{"n_layer": 16, "d_model": 128, "n_head": 2, "n_kv_head": 1, "head_dim": 64, "d_mlp": 192, "vocab_size": 778, "activation": "swiglu", "norm": "rmsnorm", "norm_place": "pre", "norm_eps": 1e-05, "positions": "rope", "rope_base": 10000.0, "rope_fraction": 1.0, "qk_norm": true, "attn_scale": 0.125, "bias": "none", "tie_embeddings": false, "parallel_block": false, "init": "orth", "init_std_qkv": 0.0594, "init_std_o": 0.0594, "init_std_up": 0.0594, "init_std_down": 0.0, "optimizer": "adamw", "lr": 0.00208, "lr_mult_o": 1.35, "lr_mult_up": 0.772, "beta1": 0.9, "beta2": 0.95, "lr_head": 0.00579, "grad_clip": 2.0, "warmup_steps": 583, "schedule": "wsd", "decay_fraction": 0.746, "decay_shape": "linear", "final_lr_fraction": 0.0, "batch_tokens": [8192, 16384, 32768, 65536], "seq_len": 1024, "doc_mask": true, "train_tokens": 114000000, "steps": 4390, "dataset": "wikipedia_en"}
Each number is 500 + 40 x the weight over its row's rms, rounded and kept within 0 to 999. Layers, rows and columns count from 0. Numbers have three digits each. The size before them is the row's rms in percent of the matrix's.

# q: layer 11 attention query, 128x128, rms 0.103, rows 0-127, columns 32-63
# k: layer 11 attention key, 64x128, rms 0.0895, rows 0-63, columns 32-63
# v: layer 11 attention value, 64x128, rms 0.0721, rows 0-55, columns 32-63
# o: layer 11 attention output (transposed), 128x128, rms 0.106, rows 0-55,64-119, columns 32-63
q0 056:492574443483431582478487548493578490493486494543479531527497402507507431468503496469514496416528
q64 106:490418470507487523417503475515495512521484497479521455522496506550470490550497494525496471500525
k0 108:485561566494591439493473446578519472488457439518463548530543487467564556516577508457441452517530
q1 055:474478519473407507422539475478488477511451508502512412499385493495529583537467424458465456517520
q65 100:459522481570476546503526532466424527445490563493527449447491503527481491524390498592551566447465
k1 089:468540464518544530527546545478446546515531536400583511460486481528458538525508413469559509471489
q2 058:485507446503471566447539543473499514474492505447524488528460442471508568481475495443494525479471
q66 097:525477496536531490468540473503576533487482435483507421491467541500530493525456505523509564487474
k2 103:503531529497571485486505478545549465530459488534472503489495499399574524424574494447487456514513
q3 053:532534464462482536443518476500451456538496520507495446509376523504503520522504450509458479551509
q67 100:505529514543474521515512544441441514502519534475509498497462482542482548584429577541497539482481
k3 097:499597476521514528534555509471457469442488533398542466426530470481435488544474382533599508434464
q4 068:503549454540489516522478500485518507513516502501496499570582471552506449491484598496543558471513
q68 103:459451475532497493400443479521553441543476447496542479552468546535559561463515526478484479484519
k4 110:500492495493532454485534418597503509514470445484399532546470463456533543468532568482438477491511
q5 068:463518491454417554437567499530460484509453542545498401489498497469512470547492483473476527528494
q69 090:475406461508488507455469492481472502484525533512565441524495512520471479513455490595553515452466
k5 085:521574431515403530471558498495411529441531506428520592566578435495504474494507493447524520525477
q6 074:517499584509431524498573463474596547508472497508456498469539495567485447532512505504550547451527
q70 072:554500483559563499528476419499530540511486460459466472529463459578501502508496513505485515601489
k6 105:508463501494494460464511460574525470517494463509433564526512499475510476426543494459450460455524
q7 069:510536503505427560444561561440469494538471521446524457495447491505481505494475455490498538550491
q71 100:501521473585466571557503451460523540504554516491496529506427501481510481566425533541488573474465
k7 089:518620467506521519481505470428475504500516553468477516418476438474526453486493485555540528505446
q8 077:452501527475453516496581510546485513472487561510435482482542451492505440480539534502501523519496
q72 086:524478543496530444490448470560486527537533478574483451575458481563507548488502528480512532569522
k8 088:507560557429483529482531387526450539448471497492463462545478489507513583527503505464527502440527
q9 064:577533490503460490491479558502455472525528522492499444536433414424566487492518539478436507582479
q73 091:497521546549526462532590514440495575494521558486499515503478464497483531536446485520519555462478
k9 105:438597518528487560522563568496458461507559534480566496454472533476450419540520441567579506497465
q10 072:508538449529470557485512534469498477477498483454525423408510505474487556421484489505468512563532
q74 084:462517474512535552498531573462501528569515558526505504465605521425521568428464485519552531476519
k10 107:541493515484465533485541535411492499492499520461599481462498546549480478527510467497522535550453
q11 094:461537517457581422506461486586474481503528445491505511498550483476540561428553506504455490492476
q75 093:496490501473578458498505494536439482479507467525506485518533436430505522508529532465460428525487
k11 082:460506567498446492574493486554567519487459493505526473542416493471469518515578484491488427508541
q12 085:510488464533516450478462478505457488492566458507524504475450469575504605496506588541507559553543
q76 091:450449451606542505389433489541513487496510495582431501514476521514563538508482512462513514514450
k12 086:513536535471490469569484469535452554547442523470524522521473562453502510503491542489469434550531
q13 073:523504557543516543485522541480519490499531534448577497461552447500535498414498501517474526537429
q77 098:440513490488488491476548454533476487531577551466455442492532542435510465529483470524557519448503
k13 096:479586526506469514533532624512496500473542573535481524475439495534474484537522454522587505562507
q14 081:494525454473571415487478473536494494481469451507502522471469507504508615456487491525463495533565
q78 089:480510519474565496471478495551481450496490465465521489520503511543497565471550470503502454494540
k14 088:493459520510516496516447462562552557531472447540498472515463511501516543456551510472398421517488
q15 067:521492506501529434533461477488506550461540545522520581475540497560528480494478516517504514468479
q79 094:503490506477516463478497435508534448511553471550472551548494497557522410535539512523504466532510
k15 094:540503555460532460541492488599494541512434470537423497451389505525509533493508489502448430478563
q16 080:544526508425487602517533560502560477524486554529488530485541464455548458528482421530514487495535
q80 089:535527547413435501534528542584454466522574488477468564537541483574476490546547466491509486515520
k16 091:470519457522457528416565412482484519510566453471508447581397477483506572493443516515547532468488
q17 092:512473483530423555471469569406504489494442531508522461450499523531480439515534490499467504531593
q81 082:534535530512471440533466538523548564493459568543577541449532509507494521492438518482537524431528
k17 117:491515485443433521539527568446463488524505566523543538485565562524445451467540473495541567517486
q18 077:441481505515471593527576503495542482522497552447527465505495508480462493501485450521558541518480
q82 091:527514512553536476460462474477542584477551508580510487488479546495486489507477471531528580421509
k18 111:534501534511494510461483508436464517478528562549515459469567478527500440513495502512577537469474
q19 087:487462511449481488487551517484516462470484461498468500512424513455458461486501426513530504517520
q83 099:512553499482504580559547507436442506430477511462461486444512446529484437486515459509550550559486
k19 089:497454468478534516442472539453500540505474543425521506454507562521512465438406553554475493479519
q20 095:518513447446567501508465478565404478533543459484459511561497491464552560460470544523484423536498
q84 081:494461566510456489496453443485455438501558498453472539496433535491507475468583518524453430555493
k20 090:469538493535567508474457421527510615514486515558431485459493542458534549485513619482422471549489
q21 087:556449555561571450553433489525510544522497533520489496449495480533403544493456459529512448478433
q85 080:458437544467495454452467468502521428505513516568479534498550552517468522473550450484491479478493
k21 098:564465520446499509462543455540530440491506443575450482526536470569529491514507529426503547464511
q22 081:459420484558552550437579523487479484546459493529506454496454489412511495501539478495453505471491
q86 085:433474456525530535464515493464471494557468450494511447501488541510521607506510455457433469519503
k22 098:443463520529512430509416469495514537530513440543430444532495439487539503517555510463397438571500
q23 099:398492419493582483536514499540517450532459470487492487523493556540539565498485484559495437501566
q87 091:446550586487501468481514492529553508514449479523527538506537562430536520521479448477472414423491
k23 081:490515496514513473618480488554494541497508476523456452464553557490464515511541537469488445490468
q24 104:526419516532496417476460442550516484462531477542521467533441468470444560489471505480456516522514
q88 099:433544487518529512434511475474471467462457496486531477526459499510498501482513562480516497484515
k24 095:553455483523533444551453496525495497568481443556480529413482433509494493498513539465430471499475
q25 095:504545524484485486557538488487520527509515527533525519460478536529451412458490513514507540514428
q89 082:508465518536493458501446454546412545554570454552509476506508444527453468563501482547479483589504
k25 091:598484423479483523378431510446467457412519499542494490512504458469513513509483499471508566488477
q26 081:465517483528505526423519586504524429549499479514534551579581428545461528442482506460536516434495
q90 125:505462550501492555519536539442421545460498536468474450506532510512456485515539411547581545570487
k26 091:462503562532441472586493510536468501476525504572474504536441515559507528520440394551532523510515
q27 096:459514434516543511456509471524505494506481482528459489507464551480491555515526517468451501573564
q91 069:380550488507525468543526452523444492485488493454495536556616517503554473453468518472472463495505
k27 090:481522481523538450501463454514497492557445409512452477499478556459522561497603510470444402518483
q28 088:482474533489413536431449497511546479580445489517524517524510422494497552465578558487509548542482
q92 116:521554502495449504540505489536459521503480524459501369474505480467530474528473570492483554506431
k28 089:468502500540479446558459534564478444510552547530519490464495483499501545527476489519499453475592
q29 085:433427521499530502482464524506563488522422495515498492505523559428521588504528523531438447502551
q93 073:468498555408494461427465551571460467475474489479502517541551564482522519535510488502457441495534
k29 113:483506505566559450492490446544588503558481427533429482505543504501473480481563515494440456561454
q30 092:518480550553532492569515503503463529461582539471498532508550474475458446459479477496564519458435
q94 060:491463480484494558483551514545479503531530493491522434517526542525552453518528489482524516480505
k30 102:533475515445477514465543488497480466453551522515513541566501440554503564506445463492596501433538
q31 093:568440497546482522436521487437472544539486536481547539469481383530491443514487438470526524474455
q95 087:498447571504471587526451497444458499490545523463499528528489533579452504445512435504566586508562
k31 092:540485515451472523511544523524432524437519543557461560493464501540509545478448505520518539427529
q32 088:530514464546526540488497499481552463462488490519598553507486502440474520434527478447529497566502
q96 089:443536464411467463510602510542587445517515499523546531515455458514469522440560575497533432444583
k32 091:430477476470474527467520478526537464517415404495501496597535509492505483538505467505457395464495
q33 099:477498467499546477500428487492515545572510464521545532505497509524525562469551526513509473513499
q97 099:511493534522631539504475439468439531435453417499539495508486496510493500519543523496495451515505
k33 095:527475510488501570532480542516576477527502453535517548507464459485431522408482457481458508452506
q34 117:504485486464530443584556487541537530510491504566513548474466564433513491461502467513497465535504
q98 082:503512457530532522576518445523506508456510423556491514527538432519586524593562500501449417480496
k34 107:480533533477549552452415520469476466545530439513518501533503496501492465463546536433508449463531
q35 094:490508548573545448469476486437463561504502535459478449533508546459542477537444507506508555513440
q99 085:489567515507542505499558498455451567435462464569447519549502496515551502547503508539470539495466
k35 109:491542509525479482542485531526429458386568556460476494446508461556465512546522463535550515462531
q36 100:507554522546476445515527598439489549548480507433484557487599482586515518571503520477513498520531
q100 090:438526496554481516537580533431510449469547549478454520506469536524525450479541430555553470532536
k36 106:563548539448450534484493477503451502465503532500509505487471517499491550460488534490531509488516
q37 089:537534437504485495504539514492458405458476478473487550500463485614564527522550604504483549523541
q101 082:503532490528460495535540423474449531508553530472445527488458465509505563486489424508538503511544
k37 104:529490473507565503491475539408512573490504581460556450445481468435520488448491470551510495552506
q38 094:490445552486470560579507535509524523505592551466531451453533509497466475476492457540567499402471
q102 063:515455482532475490545530458427511610500529575524470436456460458461474478534439527483508529456476
k38 145:492482484486458520525512519500432512452562598557517536485517471557518475539447484490587578490542
q39 152:521469486516443534490524526420486519477528581484485485455522479509473423517494428484509539509497
q103 095:573529490495424539535511513468457536395510584452545481465474454523429452528471497493522569522467
k39 078:473531504484448498478522540537456438419483476531463537519549477481524484488463510507519552451585
q40 078:567591470552515472508558532430520443507445540508484512480526511537559575454587549549478502551502
q104 087:457492519524459483472590529455415457537508543525462423446563523484499500517510472504550485553537
k40 114:554492498528495513522503509451507531472524582491528461482511496535436458518477478495562546495448
q41 119:575497527522442533509521538398512523450567584474523439439529523510530469531465433519538566500520
q105 096:536483474536480536504496531511490484440523588461510495445495565481440495458498482562585560497508
k41 147:484506533479458527563505488515497500449499551484458514493534478566504517541452488524537568460503
q42 098:522497533505543418479575466461587414541409511510561528557464464521539521506429537512493496427446
q106 108:595461474481540457358506458479490493474496442499494462484492521403508538541487570492489466551427
k42 096:452542518462390533508574508535556466471448520467519378505581438475479459531513443553457499495470
q43 103:471523512471501448466537427582522534528506426452515518542569461553488481430500499501532424470511
q107 100:522507430485528541538534473504560521560492424510469594512534526464487483451442498506489472484528
k43 107:517474506451507509471523482462496458523443472514546493548452516501479457470544475465517429506460
q44 081:513422472511414541435491570461476522508495557473474492556567493499429556539529479485462512570601
q108 105:494495509466468553522521535499460511459484530478552539512552503572543516483465463571503545527495
k44 102:501546516485463491405499476527557496420505477532448538436464425457451561426525509474506531536524
q45 096:585491550463482472474483498538490488499529529543435635583424467491502450532514520483510474460526
q109 103:478542493459507493443571552443501486539468544450527495537507547446533527408428518480506469514477
k45 102:491487400481431413465564486538465495493540438420530494478537495530489475522550537542474481528494
q46 168:499504499418541509488532512557504457519559439502507550562501542509489536444551442446528450510546
q110 112:516534564467469460473536539460486512495476543553463461462538539571490447458566415486543487522506
k46 093:489508520513477495575474589494532564561479527461512469492454495532555535501444492523456538514466
q47 159:555503464554480502527516553445489541443454570513470445365510505466499499578467509535440558532533
q111 120:571522490445564541475502516573439543487530551497548522546548509519413443529525372552554537514588
k47 096:457515535486453478534598529554549517483481490480437493493538497449531558475499465531521570535494
q48 128:510484503430553506504515472533492473530518458517543530610502489513531539492504534498560450472570
q112 136:472536533517575466450462521573541538499496431497519512539439545445431544405514522505516533472503
k48 101:442500506532512516487487498555478611507549463538525531503590507550523517505438507544473548484453
q49 088:499470439533516475521520535518411444462559536468449508553470486526452541438547504563482483540492
q113 095:490444572526542489426441435486511496539522487581425443521478479457500531509569539484538503483581
k49 087:591488560513535476485466558508454502518491532520556525502530472532500472500484455480511502471528
q50 142:540462486475545542482498483490523446548532477502536502609475524521511486491530515451530432477532
q114 111:540475485471554570485455465495517499504523539498459508492542527463521394515485497536493479477567
k50 096:514526501479472552431491512401598478502492458449459481456501550448508446464522527478517511507460
q51 100:565552519439515539597431432505509420540459517588410486489417424520521549541505490603492461482517
q115 092:548457493450456472482534480479479507535473565448503445405494459504456539492477512519450504521491
k51 098:426569475500550515515478530498475547475510576477439493433541587483549449517498503549492554564467
q52 109:593522570474478508485519503527483495483617508519510571602494508537545545463547476479544491492490
q116 106:603484499519513492509495553506431500460482531574497412553496523465499546505537513538531495497500
k52 097:503423494535498489484522483537562511524490510456485498541530450555497492541532489530479455541580
q53 094:524502528546486485530497470488462556528493516445438469456471503512466467531488523543502472457466
q117 117:477506548530527542533438510526490510461488519482442431482518388508487516469493521463484491509423
k53 095:613501544513535431469402475489521537547465451442509487436430505542538519600432497491472569473552
q54 114:507493551591413527506451526392525493466412526495537468463516491515520535531425524444508528492539
q118 109:478445528466485540507460509541429586503487490518521484547514485417520594538489530505457522460530
k54 086:459500503489428516495557524543497525408558529587516476461528578458491517486552486490513551433476
q55 101:560512540437540448538496545516469470516488487472448521489405523523627566540465559565509530484489
q119 104:576567609509521505469539529480401547481471511492518517477511537473462523498516504534522504489396
k55 097:510493436571445478393511464515460580519521523518466452424533460548503499474509525588480537498518
q56 130:518493506408499507532578513537504503491481480470522541519462579516576530467448427489520516498528
q120 098:533579485569396462606520469513551466537539572535411450436457484481496506473470524472498459484514
k56 109:482521519478516512481473514406404505598440522462512521522469492509504491506495538517513478460551
q57 115:555495504499425532480491567518445512471571530469497452394516526479467499495518468528516499500514
q121 108:502462501468474416488495471512569454510519495528461598616442560482469532416511504441532464476543
k57 103:427466507480492539537510511576510478550520486520473542552485474523491488489502522537493492516584
q58 138:502480472553493474518552420510523552515428520570493509472436516549485392527505530535491471466512
q122 130:487471482458466473545548461490517453548490569571446467483541508526526456593512477422502443528597
k58 111:534465524511445523492499518494555512504505463442491498508470555461545464521530485519511495566503
q59 160:450505508466520500472486441570540419543497467539555498602473478494474474462485506474550427459532
q123 122:509454456480533501476419456547585506494532472555493478532511516433489518507459579436471484483533
k59 114:463510463466490558451516565493557539527502497529523510547545527473501469455559495474537480449513
q60 169:520569509554516495494472522427510569506441525479445458444484517477514487532522497487480533462418
q124 115:476476463561483549563481467540544519468509444470531549515491500450470496490479574474441519443440
k60 099:476491589503492531460395484557516451492560511508512462526525477473481559486482492404530547447512
q61 209:511474513446520474488488444555518447546513435514535542614471474527468519432504513506533473476543
q125 113:480458528468448503461511539486403490456518514515451439427576495481533520564495553482501492549427
k61 090:545524504500449510560540477455530514511443497559540484506452488496539524518506405514518494538475
q62 092:496513500528515540537508530503516465440569458443542538586466498577544508440512457445588485452553
q126 099:436519445484506469480507512495536454580523524522429492542395541448482567423533475529535448493573
k62 103:471462501478494533510504528482487511469481483402586582558558466568498503478501508528497491481533
q63 091:477556486589468457497436568421556490497544459455552496468468481549457562515491509551467574594449
q127 099:497532480533497574497542491511506453488413560527577446466461492475427507464493366562570497499538
k63 101:485457441478511494541549544482502477515528452468528511501491463552502481529496437524475539463445
v0 117:517500492505519498572516435524525508488493504580437533436545476435492429454461473490486500478463
o0 120:512481443594606462495484549524442453475510541447440472491479545486547571517467517453531445575493
o64 103:452463532517486499512498597525485495513487551534505499504478546507517554554532577526512513467523
v1 105:505449462470514401548531498527484576548515529453434454424571551524479551479480529409499492524513
o1 105:441521504479518515483479438534472566488494533446540496491492458433570543487580482490572525512513
o65 104:519444501437540537493541548512527496447537461573512521531477481511452498496552429498559562503468
v2 103:469502514465462592496488551474528486544463478484609525483478481505518517548493494526493467475473
o2 112:497485455521492470494530506504502409455469410477501462536522534514463500506494556527384525489476
o66 109:549534474499462509516469524525491509507472501460511446543497512526542409484532496471487504516536
v3 101:469502490543552507458466473517466416523539454535569365469590478509536521489549514488502513498580
o3 105:535457457521477499489530451505565456486474431566529497524441492506454504539417443536439430533465
o67 094:509515571478543521527516500510473478566426521477448527449488515507477503471496489448463585461532
v4 095:478494453474474546526601450488535507505562469474474404529529501459486506416504431440494498454446
o4 094:449568451518453475450509490504413432490480558466425520491481558494551528588424521488526499510546
o68 099:542531509508488522539520562415490523540514468562511456524515476518454539468509553598464392490501
v5 097:526487407555479557536549538567512521543509462543479477499523551523494493491536461545507491475508
o5 097:517424564487501499483499455495521502428493554546426502525469523470517504522451556467535434519470
o69 096:487451490550542418520543533501529419484429463470577514470478519589501540496595488397517490547513
v6 102:502533482503483556433452524496491442512538491501459417500464530525506505525539467571510554530568
o6 103:485506540538450451503558520542554488516509411529463526529553515485512509496466561514461400543500
o70 104:508465538518461401441476387511505498509490505425500563491599499490462499504552433531528548480448
v7 098:511443480535488480436534491519504450474511442499519588499495490543561529599531473459488508531483
o7 112:545548504557429479478520471497533487490469409459523506615559529484532451495475520574481449522470
o71 096:469532466531521528509503553508445535519477488481511492527462463511543584472571573531425565529508
v8 097:498513477486511507487536483562514444522532475467517543451527547498544524496513503541506522577444
o8 092:591515539550512479485533444479546465508514509487547483438453490546513490505522436487465502477570
o72 100:440489457505437434482489481487428515556501496485488453565468486432490497500428546519487536469441
v9 108:429483486523464577516484557518452501549489516497562470492516571438444499509465497527493539447423
o9 104:515453450399536501454438464519463526551471590513507503442490464482487500545442512424427613494528
o73 109:527516419507487413472520443528505412552435528493510485505475524531497512456524484448446485458497
v10 091:509498536491464456584491513446489528530547526514556492530573530463502568472448514455493549519467
o10 094:501540502457526534516489518546422553509541555487425484409452512489449458503504466454447561511522
o74 095:550479444518525468432469472536492513541464515537493502490429552460507512488435535535421550560487
v11 089:481415479555540507498528449534525583531484541540517440483601581518508548495568470457489473441504
o11 096:507531502467543601564464473551478465528478477439523583507471477427513535441451528514494502534544
o75 089:491434484469464461412550559460440450486487501556537506468435509516512474488568432445572456496499
v12 095:430473566548503539513536539514524585487493471433493502523451519457499519563435453521469508544516
o12 100:570486523549507515508448498455530474502519525491533465580525482499468437497484534520461482552472
o76 097:485506402498517537495535464509553506461395502496465498575493496520556503478572528434493487484568
v13 096:568483548499395474561502524467457517531530494518503499513517490489516480588500541516482526512467
o13 096:442477518453543516456534461544483544515493544508509515468490447518493430519485559451447521479515
o77 098:520488443522492522506477387494501509455593411485504508482454467551480478465433555499411527519480
v14 104:557459596468518548534461526544464483457492474599500486516518538461504476503407514541483531507494
o14 110:521475519521485565495539532431531468435570555520529464506460475513424518561475528506455485478465
o78 100:564563494488531589529563483482537457542451496473477526541566512478528457478594538474503512524502
v15 099:489544496439515471487472515508518391528548488468502541482538530557476483446571465444500506527460
o15 105:527445572439468545556496462504482525532500473495452464570550469519467538442519499550587501391561
o79 100:441473452501497455516488544501514586493539558496532465529507475478479569498466576523448515493412
v16 100:509533507520486454444479493517545490525489528496522433472476436422559414563473515559478528529526
o16 104:482442511509458484460493501481456525455517518586605487483510509511486500512547456447426447513474
o80 100:530505542469542564501440411517488474560531533443443595485487471518562515483474501481450464488585
v17 092:457482479461513533499509477519515454468531506471549551482521479542548410471495554442486490486562
o17 094:508473455533526533490541491525541494534479404530491517558508459515474452479523548493525468491531
o81 092:436461522472441545463533530518481549445511547493500401465608446510520461536451444517524632459472
v18 099:515443519533501506541482546428491519541491485438550566553552442535499564481443518465491468496510
o18 105:452483442422472505459487494530531499567423545520538467482528507509465509581510575499455596522479
o82 106:507503518424506470526480448530437457434465474554485563521512465478459534558437470547447520527483
v19 105:473399506470523523488497493524475450489507528504478516505504535515588493478482548550511531496564
o19 094:545443546489570492543495467484477502513546549556571466490544430511479554404474410498431502486477
o83 107:515509454540481485431462481508472488489487514533465442516511513466479486498505504506352581568487
v20 097:600522456538465479464528542565485514497522525589484473515516523475532490509562499466549503439449
o20 087:483469538472422471494466461439524571516494574469472490503471476502494448482461508519555499467557
o84 101:524472520563512587564471473448505458527487468468442551522459486470461553418562515487483482512439
v21 104:499454471537521424533487522497564465550544495516537485457534534548544561438499527493510464476481
o21 097:530483456584480484510519445533511498481489485490435433510494522463535538536481508418578478462524
o85 109:496450489404476469458524538548482497475535505575528547558487500447430539518484451494568520532480
v22 104:546548581432564450513521403534511477459496531577466535416460499450467471491522469523487512573445
o22 109:503516499497565606517497523510431513493549521506563476534434527547521491425470430443490537508584
o86 106:500483479538563536479450565573516504565553513530475473484483478487541517478492533520519533450552
v23 098:515462573482501483505460483455510504546489502616476442497532519526583485511555571530477507508496
o23 093:501527513576486515523497514552465434459519430444564511498527532529472450516453510532414448468503
o87 097:492537516532513611462515539516528531550560495521547513486527455488540459460544593530464503479494
v24 102:393480480423444500477535539541517512537410496534531530499549527464435559520516513497501470495487
o24 092:524435504519499476495425474485445505514465535468479501532519485512508494464514530466425611480497
o88 102:494520460603486507519515568441562504547473499452535428470532554548519483416607494465492486499440
v25 099:555519493542513477481461458463449578491532458565511501490480471527547492467584597527519508545544
o25 102:506506554519524567565497466491498506507536488535549483512459475505500436558479440510497453468536
o89 101:503384577482490479431478452555507513532555536514513542453518535447527548549425492535465488511460
v26 104:483528404602464503505537489503482493472556485517524479495492411487563485478438522489515476500476
o26 105:535587473498462464477567487530489576561457518549435539441516521495528466514565528479533593498503
o90 097:493477508491523521474477476477562508436440487551470452498467523474423493557506491535477591498508
v27 097:540497541479505473523441484507487483492471523534477540547491478467482429543470454477500514469524
o27 107:435442483479528452468495547507479467518476506503509510558509509508553480476539489533541542521540
o91 084:473491605480502577553514508470498466508507537535511508530517548447566534540483551419505508508523
v28 094:457479472477536428516554479454504435507445519479531518525584487484514470547490463426509492512433
o28 097:445481478558477457400540527491520547464472503471478485479530529509576496423518468448484517539482
o92 098:518555464498554595548449573512458536534569531488492449541458457499565521479508489512532515523480
v29 099:438406568473495511569555495476599519507439509429526504476473448471469463476498488521480527537462
o29 094:505463459546564497495474473563506473444577563507455484438475528495542530497524522422505470443520
o93 099:496519446520587527511505489488529454555470526574428514539565517510478471491450552505526454514515
v30 092:505496610415472550462441472538480546489520493482463504529595486427506540505488510494499553416470
o30 100:500490474510500479476543473498465449443526533501573468473430461550486527485426491483432532497510
o94 093:519530417492493556550481530469472487543526463482467481547537539488460509450528495497412492464510
v31 109:468431525528526561518447467500468550464507486432422514504506400431438501547487554508484501456450
o31 097:510476497475531541422473453471495443548464602505513466498461436508478536571439490495469510506543
o95 112:470493467472490457433519489477545477485453534580484536548450549426541542562474539517444463479509
v32 092:497500508491473554468433485530477528540529487463536488550464467578466531499539473547483505481473
o32 108:487442532466462485459512438502494511472471547496523515478447440516497550542459503454564477480485
o96 091:535478478484521511552475506460472495419541446477457516500539508532523510480490490464412476467526
v33 101:468542556498505514498510609476558557508417563536522509453364548493451477499513550496488554526468
o33 106:533495536502566506603472549552511471488580519444493500421532487512490560510518444499472450472517
o97 099:444510473467509571583512440527466451554536512472544519488498464519516435484518503493627393453490
v34 098:517584501504504501485498521474441492504493509552515540537510551464492528489472534514486508524428
o34 102:457449489463481509469498525497491525507534529512519511419487531507501505523507552474374572489516
o98 098:510561473537448467523434477523462525544530559440450485510484481488490513500481479520426463464515
v35 105:487411500526466448505451541538549451490494484466461519594581482485473528480490482525478462493504
o35 105:432445569435518519499514414504472518505491546527531518538486507493485466476548529431454503559504
o99 106:481482528509492497467577558441535528498505495524550483498534537512529454501457479453498534563372
v36 093:437524512510430485557445485462540593501431459541406507495533461512447469538519474418512507441459
o36 096:549526484542502522492545535517431481576518504459507506439514467521511516550492564520492489495479
o100 091:516464529419545545542474496477484457455551496516553567573512452496542488491545507459566457475522
v37 101:486506476491480514475405529528502590479483474456578519532442539494499471448533548515497494522492
o37 115:502587551508511452529530434524557411447546467464513480436470496483475560546443487515485469472487
o101 092:570495546441608474569515530461477470557481544493488475493535552486460493496513407508495523491468
v38 111:453513499463466534553474494525493521484492502547525460516471545523497556555520472585530531448477
o38 099:512397510465490580478494557446513526485461544538468521515442540501527515460487510477523541449503
o102 110:575538504531496503510506421552509449597496515407519467453545496477539485466451508431523477498524
v39 096:561535533563540518488477449522496488518527494546546447521462461503483484421513530508509462407519
o39 103:438483492506535515449559478462554509469469497523558492466469446521507452523535519486493541505521
o103 093:489477541481468523449476507508492565502535575464475530486501464456495435514450429494443516502538
v40 112:566574465595503521554416542513427505494459518540485579542538457553476563485524541542527510519532
o40 110:493428562482528436531496507523524556519444493497496478419451518509477502451522475492552466476489
o104 104:483485526477522514496466531471522520471577434464541506516495476450509474556513489487556551496496
v41 093:463462496541498547571489515459476468478476532490474578575508526521523538474563521395518480412504
o41 096:508536481540502431537439548536531480529475505515516526468494493474516517517474501534579550491445
o105 100:528472511430521534528534582448485471488482480521616474507520509443481594490540536551511490523496
v42 102:484525441626536561526494498505454443504489487503533514481432496549397506529495476525516501455520
o42 099:497431527479484476491496474419580521459460575521454515489433539511504486482517514491559428500521
o106 099:496520520478492453515538526528567510543446434520541491476456517512538518524495484443503473515528
v43 109:526505507465524508551526476492476526508481475418491492482554517499505448436511509580492473531529
o43 107:451451498579538446449550498512468403488516466476510483517478552518523508498417577514452509577514
o107 096:520508560504448424483466522534517452479499478567476537508501486484477501625496489458503470481574
v44 093:493504517549543519492520450532508516461534485522545452467499438500490475434503527525473495520392
o44 104:555479489542488543478540413509504462481491535466503522441432476521485512554434498512460395470517
o108 095:449549467493500533526523593512497540557468501531418512503521469532447531499483528506413484419490
v45 106:605526502498474481459550510527466553464492517533429513522475512508571507500523560431475486535584
o45 106:453553536560546448561473446538487512535521460455570526515565539493517442429511449568560557492453
o109 096:471522501506548559535504508446468580485503472490496499508514496468428511480493537537474548553496
v46 094:529452506505499420472481443477469419512483503517490376584497555540466537439514508519509464498464
o46 085:449422500546512489495542571487409455458465498522522511488442498451535481479452529463475459538508
o110 094:592488484455496444492483458521497586486480493464473474499511569484492472525533430458513495466515
v47 109:444494529510541573522512465533489555553481495531587541542415465449463505413429537581506492524529
o47 107:530500496465494523507499541447490446520493544526474452439452472539482549587535519483464496503543
o111 095:495476511517460498541496507465536471433482526527392513559517489492590467586522486436469425475566
v48 096:429494532570594525446477511452435379428540486485483435528496497475453396542514507467507553428518
o48 091:465510496528501494538535513526540514519544433520537557540555421473545467573373532556438463545490
o112 103:502518484523528573511442472532485525534522527444472497507510477513468490439497519525462507431562
v49 096:448502593444512499484533536499546513527401502425505409414461554488506520504524431507542480393509
o49 090:484453489470508509435486536437513490449563550501477487556482432445537587468523474478523512518464
o113 103:553494468520430451519561449540523460495473506466535510494512520552501472452593434484550465453537
v50 096:421463525470535527482442440513541434510468509469492500473545493449531410431483459497497456485541
o50 094:495488511528447481491521555445484425488537484493547495499515436547476567496482575474423446553493
o114 097:574496548465476505492473557503452510486442524539454486520521525466543502532550504459454479443536
v51 105:429493441497501537463524463509499465477521508527522414483458505472434482472529511524493497470603
o51 102:507515529538512583595509466469515440445553442529498517513503548489466545514448481545442402598446
o115 103:447550507538470508492438575497545518575485498464484445421538517531545480473517470467456427514457
v52 098:579523562432447452540517464494505482504485509492464526469569478476536528437542444480510484560496
o52 106:437494511432533515503469519538470507516481487525555483483500521513541508436540456488506575453498
o116 098:525556494527533541548525508459492479535580425452483470519480475530496500488465552542437509499510
v53 099:562498521494490434475452553451474501499483500451529453522528463531513475618524569532497512514486
o53 086:441477519482517536498524489543482557524508473523557496502532500548473489450458476482470565468505
o117 107:485471480419564514491501419581481493505563501497522514478476482417459489506390474489528536495497
v54 100:444513577558516550476500445486458521477548450533445511433502522556453513561529522445494545541538
o54 111:575551517570504561571490521449576489498532456459491519510510452518461463523486503602496423507489
o118 096:441504455425463501496511514500424562487523468509523527470427422483476479532516513532504555487506
v55 104:505479546489513461457481565469524423466496514482493516499538504505535522449477488502510447533459
o55 108:489433517516472564481517474451520531455504538475536472551478488468544480471572501520483463516512
o119 097:482486536480414515438550495534534559489519491532516519545540540456506521540475519514491463533440